{"d_mlp": 3072, "vocab_size": 8192, "norm": "rmsnorm", "norm_place": "out", "tie_embeddings": false, "init": "normal", "init_std_qkv": 0.0303, "init_std_down": 0.00714, "optimizer": "soap_variant", "lr": 0.00531, "beta1": 0.95, "doc_mask": true}
Each number is 200 + 20 x the weight over its row's rms, rounded and kept within 0 to 999. Layers, rows and columns count from 0. The size before them is the row's rms in percent of the matrix's.

# layer 4 MLP up, 3072x512, rms 0.141, rows 2474-2510, columns 128-191
092,213,223,198,197,229,191,206,184,218,199,181,183,179,212,226,209,175,227,218,153,207,197,224,177,226,193,220,186,235,206,206,174,187,211,248,234,192,241,220,187,184,183,212,211,202,200,232,204,195,185,178,210,200,180,198,186,187,154,189,220,199,222,137,203
121,198,197,202,218,190,152,198,212,174,200,204,201,201,215,183,205,206,200,185,220,226,229,189,175,196,190,181,203,194,199,234,210,220,220,174,162,210,206,200,182,165,222,180,177,173,186,194,212,186,177,159,206,200,205,224,194,194,201,196,202,161,181,150,217
107,229,184,195,192,206,160,203,212,194,190,184,194,205,189,231,184,210,214,209,215,222,198,225,192,220,223,186,216,190,178,199,200,233,229,182,195,199,238,190,178,241,209,198,201,172,236,187,183,225,224,180,221,175,206,164,202,205,212,201,213,216,229,203,228
098,189,230,180,214,218,220,185,205,191,214,235,149,240,195,197,197,198,216,214,232,190,222,201,153,192,201,208,166,187,214,214,218,211,187,230,173,204,210,196,180,212,221,201,227,170,182,222,209,164,197,201,214,189,186,226,202,201,200,186,223,159,218,184,203
099,207,220,187,194,193,178,212,172,197,198,196,211,186,201,240,223,215,216,228,178,190,154,240,212,186,191,220,219,180,206,227,230,196,180,210,215,190,256,222,193,200,175,186,196,206,183,196,210,151,207,215,193,233,206,188,226,233,218,198,184,165,209,208,171
100,267,184,180,218,179,196,180,173,222,204,183,203,183,214,190,199,172,190,234,184,185,199,193,178,211,193,194,202,196,230,247,192,228,190,185,187,226,229,194,219,195,200,227,181,205,216,235,170,208,229,182,189,190,183,199,199,177,180,204,189,226,195,241,165
094,158,205,173,212,233,205,174,207,192,192,213,242,169,165,175,244,176,182,207,201,178,221,143,215,208,225,200,232,208,222,178,186,218,179,195,187,170,176,210,170,178,217,226,213,160,191,215,184,186,176,217,190,194,178,182,203,229,221,192,188,190,191,185,178
104,207,202,209,178,195,184,205,194,215,165,191,181,192,151,161,211,208,178,236,246,191,192,246,189,177,164,219,199,255,169,205,215,214,206,227,243,201,191,227,165,187,202,219,199,193,179,227,176,201,157,201,170,209,209,169,176,210,188,201,221,208,180,202,166
098,211,210,185,216,207,183,206,217,189,193,168,234,218,219,211,211,164,210,190,224,214,189,196,201,196,224,210,185,174,207,193,205,212,212,213,180,187,202,221,185,188,178,193,219,219,160,166,208,193,185,159,177,239,241,228,172,189,203,210,208,228,233,211,202
102,187,190,191,252,187,207,196,204,173,234,227,203,188,208,184,178,178,205,189,232,197,188,238,176,204,203,211,180,213,184,195,200,191,173,221,163,198,200,244,188,203,182,189,245,188,199,200,230,192,189,187,195,199,178,201,238,199,231,218,193,169,208,200,188
101,224,217,204,201,216,221,190,207,196,191,166,207,214,208,207,194,217,183,206,195,179,236,177,202,187,211,183,200,244,174,208,171,170,193,186,184,228,215,204,223,180,205,242,157,212,241,166,200,158,205,215,178,199,215,211,198,202,180,205,169,211,189,216,196
104,245,199,195,197,196,219,211,221,186,207,176,222,179,191,168,182,194,187,214,161,234,193,189,185,195,225,202,185,208,190,172,223,222,262,226,178,167,244,213,191,201,195,177,201,209,229,188,217,185,200,224,167,205,210,190,238,211,178,188,191,192,217,212,196
101,185,202,231,213,213,214,207,170,179,210,186,179,176,172,223,186,204,197,228,192,221,210,185,208,170,171,207,201,156,198,221,193,226,165,208,176,203,188,201,193,179,233,201,225,203,199,221,211,218,176,173,166,205,177,221,216,182,233,204,198,183,199,192,179
099,191,239,174,193,216,230,180,186,215,193,173,214,171,257,196,231,182,220,215,204,223,165,181,205,222,198,201,212,224,207,205,209,170,228,194,186,199,265,217,199,198,182,181,222,190,161,230,191,176,212,220,216,209,217,217,195,212,208,173,165,201,186,195,201
108,200,211,199,215,188,166,208,223,197,204,209,208,172,210,181,198,165,179,205,205,192,159,203,167,205,198,181,203,182,234,168,206,205,197,217,195,202,213,210,145,190,198,189,196,202,189,202,217,179,210,192,190,225,193,238,167,183,220,179,195,187,199,193,220
102,141,224,182,207,203,162,211,193,197,201,208,212,211,214,196,227,185,170,193,197,219,185,193,188,210,175,203,194,181,186,231,226,200,194,181,211,253,199,206,218,243,217,221,188,204,201,227,215,206,209,216,172,182,223,176,168,191,228,192,240,166,186,214,184
100,242,187,164,162,195,214,177,182,188,212,206,193,180,175,211,198,187,178,187,236,200,248,170,218,209,169,193,181,188,181,203,223,227,209,213,202,173,202,189,186,241,176,207,225,169,177,199,240,205,229,211,190,221,149,214,196,200,220,216,181,184,201,203,226
097,165,208,191,203,223,218,205,205,186,209,157,182,209,168,196,178,206,205,187,194,179,206,223,180,180,215,190,215,229,186,184,184,198,193,201,182,211,167,171,196,223,182,186,212,185,206,206,184,218,254,209,164,186,215,221,187,211,218,215,179,206,184,205,227
141,205,229,198,188,220,217,220,203,225,191,215,186,189,226,202,187,205,205,190,178,183,208,192,233,191,153,206,183,180,190,184,181,231,217,226,223,193,226,205,227,185,213,217,180,180,225,172,183,194,178,180,233,177,209,201,194,194,177,235,224,214,172,222,204
099,194,191,222,173,193,208,240,169,187,220,193,169,216,145,182,203,204,186,149,183,210,215,230,221,229,209,179,215,179,190,179,199,198,210,201,203,214,197,234,191,214,178,215,197,186,190,211,222,185,216,176,172,250,207,198,189,205,199,174,207,198,190,193,226
102,189,214,201,211,207,187,153,186,220,212,197,188,195,179,197,243,182,184,185,207,221,174,169,207,212,219,220,200,182,171,178,190,239,190,189,206,213,172,184,189,190,214,176,218,176,179,221,196,196,196,216,185,200,203,221,217,217,217,207,210,221,187,203,195
099,205,226,204,233,227,221,184,183,192,182,181,185,210,190,204,192,201,199,193,173,222,187,182,208,206,169,207,218,191,190,206,229,183,203,186,206,193,277,216,209,229,212,251,188,197,165,202,201,209,192,216,225,198,199,246,209,179,176,198,214,186,206,199,189
114,215,189,216,204,201,218,172,198,189,187,185,175,210,226,200,175,212,197,231,193,194,186,194,172,234,188,175,198,207,158,208,190,205,206,184,165,233,156,187,195,196,206,187,174,214,203,209,201,216,222,220,230,181,219,186,176,181,196,225,192,182,193,197,200
095,216,191,161,209,179,208,175,192,219,191,177,183,212,199,225,221,178,215,203,200,230,175,189,229,227,211,186,186,221,200,204,192,211,165,189,191,197,189,231,216,188,217,174,213,230,216,203,199,187,209,208,207,205,207,174,204,234,171,264,182,236,230,207,178
111,173,193,233,240,210,199,215,225,200,191,164,233,175,178,228,209,192,213,163,217,206,223,215,201,185,195,170,196,150,200,181,190,218,163,196,229,203,170,232,202,194,188,230,188,168,192,176,229,205,213,220,202,185,210,214,187,252,213,219,207,210,213,172,185
104,180,219,183,222,208,209,204,214,196,203,177,209,197,208,187,164,214,219,214,242,201,178,202,196,209,221,218,191,228,186,188,201,177,209,197,198,246,182,197,218,233,202,208,184,187,188,188,182,202,232,230,222,199,227,211,197,221,214,189,208,170,249,224,189
097,195,216,176,203,188,204,185,232,190,173,199,189,169,227,210,221,220,192,224,221,203,187,199,207,195,246,212,216,187,201,207,246,188,224,255,186,228,198,220,170,219,212,219,202,226,182,172,216,195,197,198,201,221,205,182,215,168,205,196,230,182,234,221,231
091,188,223,228,234,202,253,202,215,181,211,202,183,179,166,241,225,218,209,190,184,218,195,196,188,188,205,202,168,203,193,206,211,224,170,183,214,173,203,211,224,219,189,209,239,152,198,158,195,217,185,165,211,186,207,218,177,197,203,177,173,200,196,199,196
103,161,219,162,185,191,205,180,212,192,196,226,205,213,155,204,198,210,187,218,197,178,192,201,194,200,214,210,172,223,179,184,192,160,203,219,201,196,221,229,242,212,185,193,209,252,181,194,193,192,220,218,206,225,181,169,187,263,220,189,233,193,189,204,207
104,211,169,186,205,226,152,179,166,194,175,173,241,196,214,197,194,218,215,204,172,201,194,183,204,179,189,193,219,136,204,210,199,216,204,213,171,197,189,196,204,180,178,218,212,217,224,222,198,212,214,231,178,223,172,204,203,218,223,229,213,209,188,220,201
093,166,200,196,234,191,183,192,194,182,197,219,220,203,208,194,188,218,208,180,216,228,169,176,212,223,220,246,189,190,202,208,202,209,188,194,163,203,211,217,188,162,189,174,199,170,220,224,178,232,204,204,212,213,199,214,168,204,164,229,195,200,216,224,188
096,249,209,222,204,204,230,170,215,231,171,197,184,201,204,161,171,182,186,198,226,200,216,185,195,232,194,191,192,223,201,210,189,214,202,204,156,193,190,199,218,212,192,222,191,207,229,215,205,194,198,188,192,189,220,224,209,196,201,212,193,203,231,213,202
098,212,193,184,193,198,198,202,213,237,205,191,210,223,209,198,194,216,167,231,216,189,219,232,178,191,210,172,207,212,191,174,200,189,228,185,202,235,223,184,189,208,175,177,163,215,218,192,205,246,146,232,207,211,161,186,148,168,202,197,222,236,194,183,195
090,173,221,190,200,210,215,190,201,181,240,183,233,215,228,194,185,241,226,204,170,221,218,199,207,203,210,220,184,186,226,205,215,183,167,202,206,215,200,187,179,223,192,182,238,210,211,175,218,186,217,199,189,229,179,163,164,187,151,179,176,209,198,182,220
101,219,211,217,178,195,205,166,217,204,179,242,233,222,226,236,190,184,201,205,208,196,209,180,195,228,213,210,214,168,189,196,209,203,213,170,186,219,175,222,196,208,221,205,195,189,186,210,229,225,214,206,204,165,242,228,216,178,233,205,160,201,184,178,196
095,190,185,207,198,160,199,205,186,195,217,183,206,219,202,227,214,174,192,224,237,195,193,167,209,181,206,179,195,196,202,209,207,180,163,192,163,177,223,203,196,189,164,201,195,188,197,180,204,181,207,223,205,201,190,214,174,166,175,202,198,246,216,181,214
102,210,188,194,230,181,199,223,201,231,202,233,220,172,217,159,184,212,174,201,202,205,220,181,188,188,216,164,199,192,181,205,246,195,206,196,192,216,217,192,201,213,214,192,214,184,222,215,201,198,186,209,201,230,224,188,175,186,198,197,196,209,182,204,226
# layer 4 MLP down (transposed), 3072x512, rms 0.137, rows 2474-2509, columns 128-191
096,205,166,152,197,190,217,226,203,207,160,206,215,201,192,175,232,165,197,199,195,216,199,176,217,182,162,198,236,195,180,194,230,206,186,188,210,165,207,197,166,225,232,200,183,192,239,165,203,201,174,196,186,224,218,218,203,214,211,212,177,221,180,172,213
107,202,198,163,231,196,205,196,226,196,243,221,183,171,243,220,212,190,195,193,86,214,207,189,199,203,203,193,187,249,234,217,206,207,208,232,166,205,170,186,200,195,202,219,203,179,209,228,180,232,180,197,184,178,202,177,196,205,233,209,184,194,212,180,223
104,194,217,164,181,223,193,213,227,197,219,196,228,210,205,205,181,177,160,221,168,217,208,196,212,187,198,204,221,191,187,186,203,201,173,206,185,157,184,200,190,212,179,213,197,209,215,180,181,156,181,200,209,217,203,226,211,193,147,209,198,200,202,235,204
098,201,199,227,188,185,227,224,197,189,221,156,190,177,194,192,177,234,171,172,196,169,236,191,167,191,173,209,219,241,225,225,230,227,190,181,209,197,202,217,171,178,187,229,188,181,183,181,211,229,182,214,220,178,179,193,203,173,238,193,189,200,156,210,207
101,225,190,218,208,200,188,215,221,204,189,194,187,203,188,175,153,214,199,210,238,228,208,217,216,183,229,165,196,203,217,206,164,188,231,211,167,179,246,236,202,208,197,199,229,191,167,225,183,175,213,219,194,188,221,185,193,195,206,169,177,202,144,214,221
100,168,216,205,169,206,167,188,199,207,203,224,206,226,180,213,196,217,197,185,182,203,194,178,154,191,211,189,209,234,172,210,189,206,212,207,213,204,226,191,210,221,196,167,175,183,185,221,185,197,222,199,216,212,211,181,204,224,211,216,161,220,199,183,205
097,196,196,223,217,167,198,212,178,190,206,228,180,202,194,202,221,215,187,196,179,190,183,212,184,205,177,205,207,173,191,168,199,220,187,172,178,187,185,212,228,231,169,194,183,231,220,199,215,205,209,205,202,213,188,240,178,193,232,189,170,192,205,147,217
099,211,236,188,214,192,176,202,204,180,203,197,204,166,190,204,211,179,190,191,182,208,207,221,210,202,207,191,203,176,231,206,179,201,241,201,218,201,199,195,227,158,224,213,206,223,219,202,210,210,202,180,217,208,184,240,207,175,211,232,180,209,197,211,199
103,146,213,218,192,181,215,192,195,211,172,198,173,213,233,228,187,198,216,207,197,210,174,185,230,178,222,171,193,193,161,203,184,191,207,229,210,225,231,188,238,220,200,188,205,227,224,195,200,223,231,225,202,212,198,186,192,212,213,189,189,193,160,218,156
101,206,210,184,206,180,219,175,189,193,202,195,178,192,210,190,182,176,245,175,193,193,167,210,191,246,231,198,215,166,168,187,166,183,247,201,189,177,211,239,221,208,197,191,213,183,242,181,223,206,194,193,202,206,201,237,203,206,177,185,180,207,178,251,165
096,197,208,207,224,195,142,221,215,176,208,244,179,202,239,205,207,199,221,177,198,220,168,210,203,193,185,201,219,203,191,213,211,200,184,211,198,171,209,209,203,206,217,185,223,162,212,206,152,219,217,146,217,185,149,220,198,170,165,198,185,218,193,215,186
089,184,197,159,199,226,208,216,233,215,205,207,147,239,169,214,229,209,192,200,272,209,186,222,224,199,182,268,204,190,185,197,204,180,192,192,204,191,187,217,210,219,183,189,204,186,217,201,180,210,158,189,215,201,188,195,160,213,222,194,214,232,199,230,211
100,207,207,204,203,183,231,183,179,204,206,196,256,203,188,198,182,173,196,200,160,144,188,178,218,178,229,199,199,217,198,197,175,195,189,177,234,192,228,236,215,185,193,196,210,185,215,244,201,219,176,219,194,198,166,206,227,202,173,195,203,170,197,203,193
104,227,205,220,173,186,215,222,226,237,170,214,216,219,261,188,182,214,171,170,248,186,207,207,194,196,207,197,220,214,210,164,224,222,204,199,223,202,190,172,208,194,212,210,194,200,179,208,196,169,202,226,180,217,167,198,192,186,175,214,219,187,224,191,189
103,216,175,185,172,194,210,214,168,149,212,205,204,214,197,210,217,216,199,197,219,182,189,186,181,190,214,214,202,200,205,176,178,181,224,205,229,237,195,181,231,197,189,176,200,205,194,183,194,184,202,196,199,222,177,210,207,210,176,205,232,182,202,189,220
099,234,188,195,220,240,205,159,214,191,220,191,176,208,218,182,173,190,219,194,232,209,220,185,183,195,220,182,186,194,213,212,184,199,224,214,193,163,190,214,188,187,224,218,201,209,191,198,235,193,216,223,225,202,210,186,192,159,194,171,182,185,216,208,217
097,208,203,222,200,186,164,207,188,191,222,193,176,216,213,198,164,188,192,205,236,228,235,176,222,175,203,183,195,204,189,186,203,174,209,218,176,236,212,186,190,198,225,218,188,173,213,235,188,168,207,230,213,211,218,152,214,196,177,216,229,214,202,186,211
099,240,163,170,184,185,220,168,234,211,183,205,222,218,189,198,207,210,213,220,191,233,159,217,197,244,176,202,205,218,216,202,208,184,220,164,189,208,150,190,208,177,186,190,204,214,166,196,212,204,194,231,197,165,192,203,185,197,209,204,173,206,191,229,209
110,213,182,175,213,212,216,216,207,180,228,160,206,196,170,189,198,190,193,200,185,170,208,181,173,229,193,257,220,247,245,188,207,215,187,170,195,187,181,174,188,207,149,172,181,187,211,205,200,193,215,180,212,202,201,142,222,221,201,192,180,201,172,181,205
104,201,186,216,247,242,209,209,201,229,179,200,197,226,188,215,187,167,224,188,165,216,207,217,203,207,208,186,174,183,219,205,223,184,195,215,181,224,213,221,193,226,208,174,189,229,188,217,190,191,187,181,206,169,207,207,177,191,194,169,214,216,199,193,191
103,188,201,192,206,187,221,224,175,196,160,209,203,173,189,205,189,183,231,192,169,176,191,208,205,226,191,223,183,182,194,179,171,173,204,178,176,203,183,219,198,212,207,242,195,181,202,202,227,185,238,201,186,201,186,217,201,227,217,205,204,196,186,219,202
097,187,168,185,196,160,173,183,199,199,190,193,209,195,187,202,156,195,189,196,217,213,223,191,187,213,194,200,155,171,209,161,211,192,205,190,226,217,175,190,206,200,266,178,208,187,242,244,231,233,228,211,184,164,180,253,159,213,160,227,173,200,180,201,223
103,197,187,220,211,216,216,225,183,177,230,237,210,173,155,173,222,202,177,203,178,189,224,182,211,205,175,224,229,213,208,193,220,223,187,200,222,170,223,205,208,182,191,178,182,224,203,182,173,205,187,198,196,194,213,185,196,225,227,232,189,201,203,183,177
099,188,211,218,245,217,166,202,207,188,216,214,197,184,184,217,199,199,238,191,204,188,179,175,196,192,177,167,198,217,172,208,194,181,222,185,197,189,193,222,212,235,213,194,200,197,184,226,187,214,204,205,189,197,215,213,190,202,241,191,192,187,218,195,180
106,185,201,180,203,175,204,203,198,200,192,213,233,193,205,149,240,239,233,213,204,216,171,193,201,182,183,189,217,194,220,188,177,207,197,228,179,176,197,206,183,196,176,224,169,215,226,221,205,225,188,186,177,221,191,203,163,151,196,185,191,227,228,199,180
103,185,199,181,217,175,184,220,205,206,218,235,172,207,167,207,212,228,222,199,202,213,198,212,182,214,218,191,210,194,165,200,156,165,208,198,230,194,216,210,186,174,197,195,154,222,181,177,179,193,224,188,175,202,178,199,194,187,215,146,204,253,206,207,248
102,213,202,197,187,232,197,187,179,221,182,147,178,227,210,153,189,205,201,212,188,202,172,191,200,173,180,186,233,214,216,217,209,208,201,186,197,175,202,161,206,224,221,225,210,169,179,210,130,225,184,211,211,208,225,218,188,228,219,207,146,172,168,177,178
098,210,176,165,215,150,173,226,199,234,157,219,247,181,216,198,184,211,181,175,208,211,183,175,186,211,206,202,198,213,175,191,226,155,195,211,187,186,168,176,203,216,196,181,215,211,206,202,207,190,211,220,189,203,181,210,196,219,215,241,207,157,203,207,234
095,163,221,212,181,237,203,236,168,197,194,174,207,175,215,190,207,229,190,177,197,209,236,172,223,204,191,207,217,213,197,170,210,221,192,197,203,199,172,198,172,201,181,217,203,202,227,207,207,185,185,175,215,148,182,184,186,211,171,201,187,181,198,215,205
099,160,243,162,221,194,229,213,194,177,204,214,192,257,162,190,178,211,207,212,212,183,220,189,196,183,219,240,202,215,193,191,192,213,212,192,204,181,199,251,242,190,224,211,157,185,176,191,199,213,201,218,206,202,225,187,189,200,189,225,185,218,186,187,198
097,198,188,207,212,206,203,197,185,210,220,194,186,184,203,216,177,172,189,180,204,189,190,180,183,172,196,223,244,244,213,184,217,179,230,212,202,191,212,207,188,181,177,207,184,206,206,191,241,188,183,222,168,202,232,189,208,204,153,191,171,202,183,180,209
098,179,192,193,175,234,209,228,208,207,189,196,194,181,195,189,164,200,207,225,213,190,189,213,198,192,224,204,196,205,188,200,194,192,187,199,176,223,233,174,217,202,241,225,176,177,217,199,209,175,188,202,211,201,216,224,162,212,189,201,230,201,192,224,209
095,204,185,247,224,186,233,172,209,177,211,170,184,192,151,184,186,222,207,199,239,196,205,203,191,192,201,218,171,161,216,187,184,205,167,175,189,201,167,210,223,178,227,214,217,230,221,211,203,193,224,202,206,220,221,207,197,211,217,192,179,208,186,174,218
101,194,173,190,218,183,237,197,192,217,206,211,207,195,216,205,196,150,187,225,232,214,224,166,185,209,194,219,195,211,179,196,195,202,171,222,217,199,201,186,257,191,183,177,217,196,175,223,154,175,178,191,193,200,193,211,188,196,182,158,218,162,219,193,190
102,178,177,166,202,197,208,169,209,187,185,187,211,212,183,179,241,199,189,223,178,230,231,202,215,178,204,204,198,204,204,162,181,212,191,191,211,180,227,206,220,207,195,210,204,204,199,234,201,174,181,204,182,231,231,181,205,223,191,222,217,225,205,189,210
095,217,194,186,217,200,251,158,204,196,203,222,204,215,156,205,216,195,202,231,176,226,201,161,216,189,193,189,212,199,222,189,221,209,174,201,193,204,211,192,209,208,178,214,213,192,231,242,230,214,207,190,212,182,194,206,206,199,182,209,200,229,169,239,193
# layer 4 MLP gate, 3072x512, rms 0.141, rows 2475-2510, columns 128-191
126,196,190,200,178,217,236,214,189,222,194,204,206,212,206,207,180,203,203,218,188,188,152,221,226,195,192,211,201,184,206,159,194,186,180,206,207,196,190,185,216,229,188,223,230,225,197,189,202,200,221,206,189,194,189,172,225,227,198,187,201,202,212,216,168
108,174,164,196,235,188,181,218,206,246,230,223,191,203,191,192,186,191,233,189,230,181,192,211,204,190,163,187,195,240,177,216,186,190,225,175,191,204,182,191,167,193,192,172,137,194,197,193,217,201,218,222,187,224,195,179,201,231,190,230,199,219,199,171,187
104,197,229,233,199,195,205,207,194,192,239,204,217,178,219,193,178,226,250,189,191,202,179,192,204,200,186,195,202,202,209,198,203,187,188,217,218,197,260,217,214,206,219,221,177,218,189,197,171,165,204,179,204,197,187,195,208,192,162,228,202,205,192,187,178
094,194,170,160,216,211,196,194,204,219,181,211,183,208,172,173,184,138,204,177,218,226,262,211,198,197,200,232,211,225,204,203,222,210,177,177,198,175,217,189,176,177,193,182,187,205,214,207,194,199,178,186,213,248,217,206,178,183,224,204,175,159,190,206,196
099,196,190,246,210,174,169,188,207,185,232,207,241,212,210,181,231,226,201,190,231,225,249,146,188,191,194,181,206,201,208,232,188,168,199,200,212,203,237,204,179,191,183,177,199,214,164,205,205,220,207,184,177,200,221,209,202,192,211,149,196,212,215,173,192
092,177,181,177,206,171,183,209,217,174,188,212,214,166,206,191,212,201,210,219,211,189,229,191,158,199,221,178,217,192,174,165,214,226,196,189,184,217,178,192,202,219,211,184,189,191,197,205,213,162,183,170,199,204,212,171,176,186,241,214,175,193,222,186,225
109,229,199,210,201,189,203,205,208,229,200,207,209,217,196,206,205,219,210,164,233,204,195,227,203,216,208,174,253,194,178,203,217,177,263,181,232,159,223,174,232,205,246,226,189,228,179,223,204,197,203,261,167,183,194,217,189,186,191,193,172,198,157,185,193
104,217,177,220,168,205,212,181,190,233,182,217,201,185,210,206,191,147,227,163,224,216,228,181,207,178,205,192,170,178,190,208,174,183,183,169,178,213,232,186,222,188,213,174,192,225,212,205,223,210,218,223,194,221,184,203,156,189,215,190,198,193,186,210,206
102,193,208,193,193,188,197,227,147,209,195,183,214,219,226,188,218,170,228,196,210,226,183,196,206,219,206,198,215,191,194,206,228,220,198,189,176,191,205,175,199,208,224,237,206,181,193,173,207,220,168,193,218,195,186,205,208,217,196,215,196,222,208,188,182
098,193,168,207,201,189,232,241,202,193,213,189,195,224,167,195,157,187,185,180,203,184,203,212,200,193,225,193,197,161,203,210,236,186,168,231,212,208,178,208,196,168,199,195,190,196,195,205,225,192,202,215,177,200,169,193,233,216,216,215,175,177,184,215,175
102,189,205,181,226,205,177,183,182,231,144,207,242,209,220,206,203,187,164,187,213,210,218,198,212,191,219,198,200,196,143,211,219,210,185,230,187,212,205,208,190,186,218,197,206,208,219,252,197,195,203,194,218,215,203,238,200,173,207,206,204,212,196,228,212
100,202,188,214,180,229,209,169,193,210,204,198,178,205,201,167,203,169,210,213,185,174,201,216,211,199,196,157,218,194,208,233,222,188,179,198,179,202,199,202,160,206,189,209,220,184,222,179,226,240,240,202,190,193,208,218,204,205,223,199,183,226,215,176,188
107,210,179,181,200,197,183,185,229,223,198,227,210,214,247,204,145,191,181,187,196,198,197,195,193,177,201,201,193,190,192,205,197,221,187,214,187,210,177,166,184,199,208,214,209,218,205,202,189,200,194,225,179,208,163,194,201,175,156,191,223,147,181,186,194
106,225,209,228,183,221,195,206,205,217,227,201,186,191,229,202,239,219,182,193,175,213,200,187,200,198,215,170,206,201,207,204,177,193,232,196,214,233,180,182,221,243,202,219,195,198,180,215,179,221,226,202,212,203,170,212,163,218,193,184,207,163,190,180,190
100,170,206,208,200,198,188,178,213,198,191,206,203,199,183,235,199,174,207,162,188,158,210,177,223,232,228,181,192,215,193,222,212,190,202,227,201,239,177,204,168,213,187,227,207,177,177,208,177,189,202,194,194,252,197,186,198,211,198,216,214,197,189,194,220
100,159,215,211,194,234,241,243,187,187,224,209,173,201,249,184,194,157,193,186,215,209,185,202,190,208,178,165,210,208,175,204,211,187,185,183,172,212,196,212,194,216,185,207,214,189,210,198,225,187,156,196,203,209,232,190,194,242,190,198,221,209,197,195,226
096,161,190,202,191,162,179,230,211,208,180,233,188,181,185,198,204,178,190,195,218,204,185,202,188,221,222,220,186,191,215,201,229,186,171,164,197,194,228,166,205,196,175,190,198,190,170,179,219,228,205,230,207,177,193,225,202,219,174,231,171,183,184,214,204
138,199,189,198,174,192,195,187,197,194,193,179,189,229,207,205,203,165,226,198,208,191,181,222,175,197,193,212,184,181,173,193,222,177,181,189,170,194,203,198,181,214,189,176,240,253,178,245,222,202,197,214,214,202,199,196,179,247,181,205,197,192,220,180,198
095,199,225,193,188,193,173,200,172,174,194,203,228,218,222,230,201,220,195,216,221,207,199,188,185,232,199,182,179,214,241,221,179,211,200,192,182,171,198,191,198,183,194,200,203,204,169,204,184,178,215,206,196,182,197,178,225,184,169,227,206,204,203,193,225
101,209,184,170,211,183,186,201,199,213,184,214,227,185,233,203,180,194,229,218,186,189,185,184,200,201,184,194,222,192,209,200,220,194,188,184,192,199,239,209,171,188,219,216,175,202,189,218,211,186,151,219,222,219,186,214,187,202,193,191,193,238,232,194,201
095,205,199,165,222,230,231,236,239,193,166,241,206,177,225,185,202,196,223,160,221,176,190,191,183,164,169,171,227,218,197,182,185,235,205,194,210,160,208,194,185,188,178,211,191,144,179,207,155,202,189,192,232,174,208,213,220,194,211,211,219,162,187,187,223
111,203,204,234,215,188,204,217,212,197,201,200,197,204,208,220,206,214,199,194,226,203,173,209,200,220,240,184,193,205,186,173,171,226,176,220,202,192,240,188,208,239,203,201,169,173,211,216,183,209,226,262,149,176,198,190,214,199,189,175,188,203,182,201,217
100,198,193,156,246,182,205,229,196,219,182,145,176,193,177,212,205,215,190,178,220,179,178,203,216,227,227,179,201,183,190,194,186,191,199,190,189,221,190,217,185,203,223,202,197,197,198,209,210,223,210,202,198,156,206,191,218,207,163,208,204,177,210,208,196
115,203,155,213,189,155,151,181,219,201,152,196,214,185,176,202,162,227,217,179,181,204,217,204,199,183,228,175,194,199,207,185,227,181,197,206,195,198,183,195,212,231,231,168,188,185,222,187,221,191,215,235,205,232,204,223,169,200,199,206,199,238,222,205,190
104,203,228,200,218,190,193,215,217,232,199,179,199,173,172,191,176,188,177,215,178,218,221,215,248,227,214,230,239,214,196,201,188,222,198,198,204,191,177,202,197,192,236,223,205,210,211,168,188,214,216,211,234,194,185,146,175,208,185,197,242,166,227,192,168
098,191,183,219,197,213,218,231,220,201,166,190,196,197,170,208,203,193,210,208,178,179,213,204,210,199,199,223,196,219,201,201,203,181,204,227,211,216,212,204,171,178,207,214,192,199,216,203,156,208,219,194,191,194,172,193,211,187,182,182,186,201,205,178,185
093,219,175,210,208,190,168,192,189,213,172,226,189,229,221,195,197,168,240,217,212,218,179,178,211,211,199,208,215,214,240,212,196,224,192,235,207,233,200,207,188,180,206,199,176,217,200,208,222,175,215,216,175,199,242,187,193,241,187,212,185,206,165,174,183
108,241,213,176,218,186,217,189,228,190,187,195,225,204,220,194,215,184,223,194,206,168,170,194,173,186,203,210,179,208,188,200,172,204,196,140,195,170,214,202,210,263,237,222,183,162,199,221,186,205,233,239,218,218,221,191,210,229,243,194,204,234,178,196,206
103,226,247,218,194,192,178,191,189,253,236,203,175,219,193,208,203,160,212,210,231,229,155,227,157,221,201,186,212,193,228,236,205,202,203,184,199,232,192,185,236,235,230,193,236,182,240,227,206,196,220,184,229,207,226,167,178,204,210,205,246,204,194,185,214
091,180,211,201,187,214,223,228,204,176,205,223,184,206,165,204,196,214,218,182,220,225,153,194,199,195,194,214,203,163,197,205,166,238,193,169,188,203,183,214,204,196,204,178,189,194,208,222,179,178,199,185,208,219,200,174,212,189,191,213,172,189,231,225,225
096,209,170,236,203,180,222,202,168,217,142,171,207,192,189,227,198,203,220,221,191,200,204,164,206,160,215,188,218,179,163,195,187,180,179,211,187,181,211,226,208,204,209,190,206,232,184,199,165,178,194,214,197,201,162,204,213,253,167,193,233,221,235,191,207
101,224,194,185,185,227,201,184,187,207,227,208,170,221,209,195,210,191,218,187,208,209,199,203,206,199,180,228,230,196,189,182,173,214,164,211,194,170,183,188,230,229,200,173,194,180,202,192,193,197,211,220,175,167,186,183,213,209,162,188,181,225,182,215,235
094,201,182,182,199,192,227,203,202,200,189,202,203,208,210,204,213,176,189,197,248,191,202,176,191,181,214,192,217,207,214,202,191,205,211,151,203,182,200,212,218,192,217,244,197,172,182,201,181,227,189,219,218,191,223,218,230,212,213,186,203,217,217,211,175
102,210,218,202,233,208,196,187,248,232,227,223,209,191,202,194,227,203,179,195,178,180,226,198,207,160,196,180,210,185,187,218,177,171,226,180,201,235,219,208,207,238,221,195,165,217,167,215,202,189,208,185,231,235,213,169,214,203,182,156,210,210,208,173,204
090,228,222,193,165,205,206,197,223,201,208,254,222,239,205,199,195,189,187,235,211,216,183,208,214,203,210,169,198,212,211,219,193,187,197,218,208,224,177,195,225,226,268,197,203,200,205,175,209,219,194,185,211,208,217,206,225,198,230,181,188,169,182,200,205
103,186,192,209,181,238,189,218,212,195,209,199,225,162,197,174,203,225,219,219,164,200,221,201,180,179,222,172,206,179,182,197,226,169,234,221,183,185,240,184,188,201,217,173,196,194,199,229,219,216,173,229,215,168,186,193,193,217,232,212,238,179,220,225,184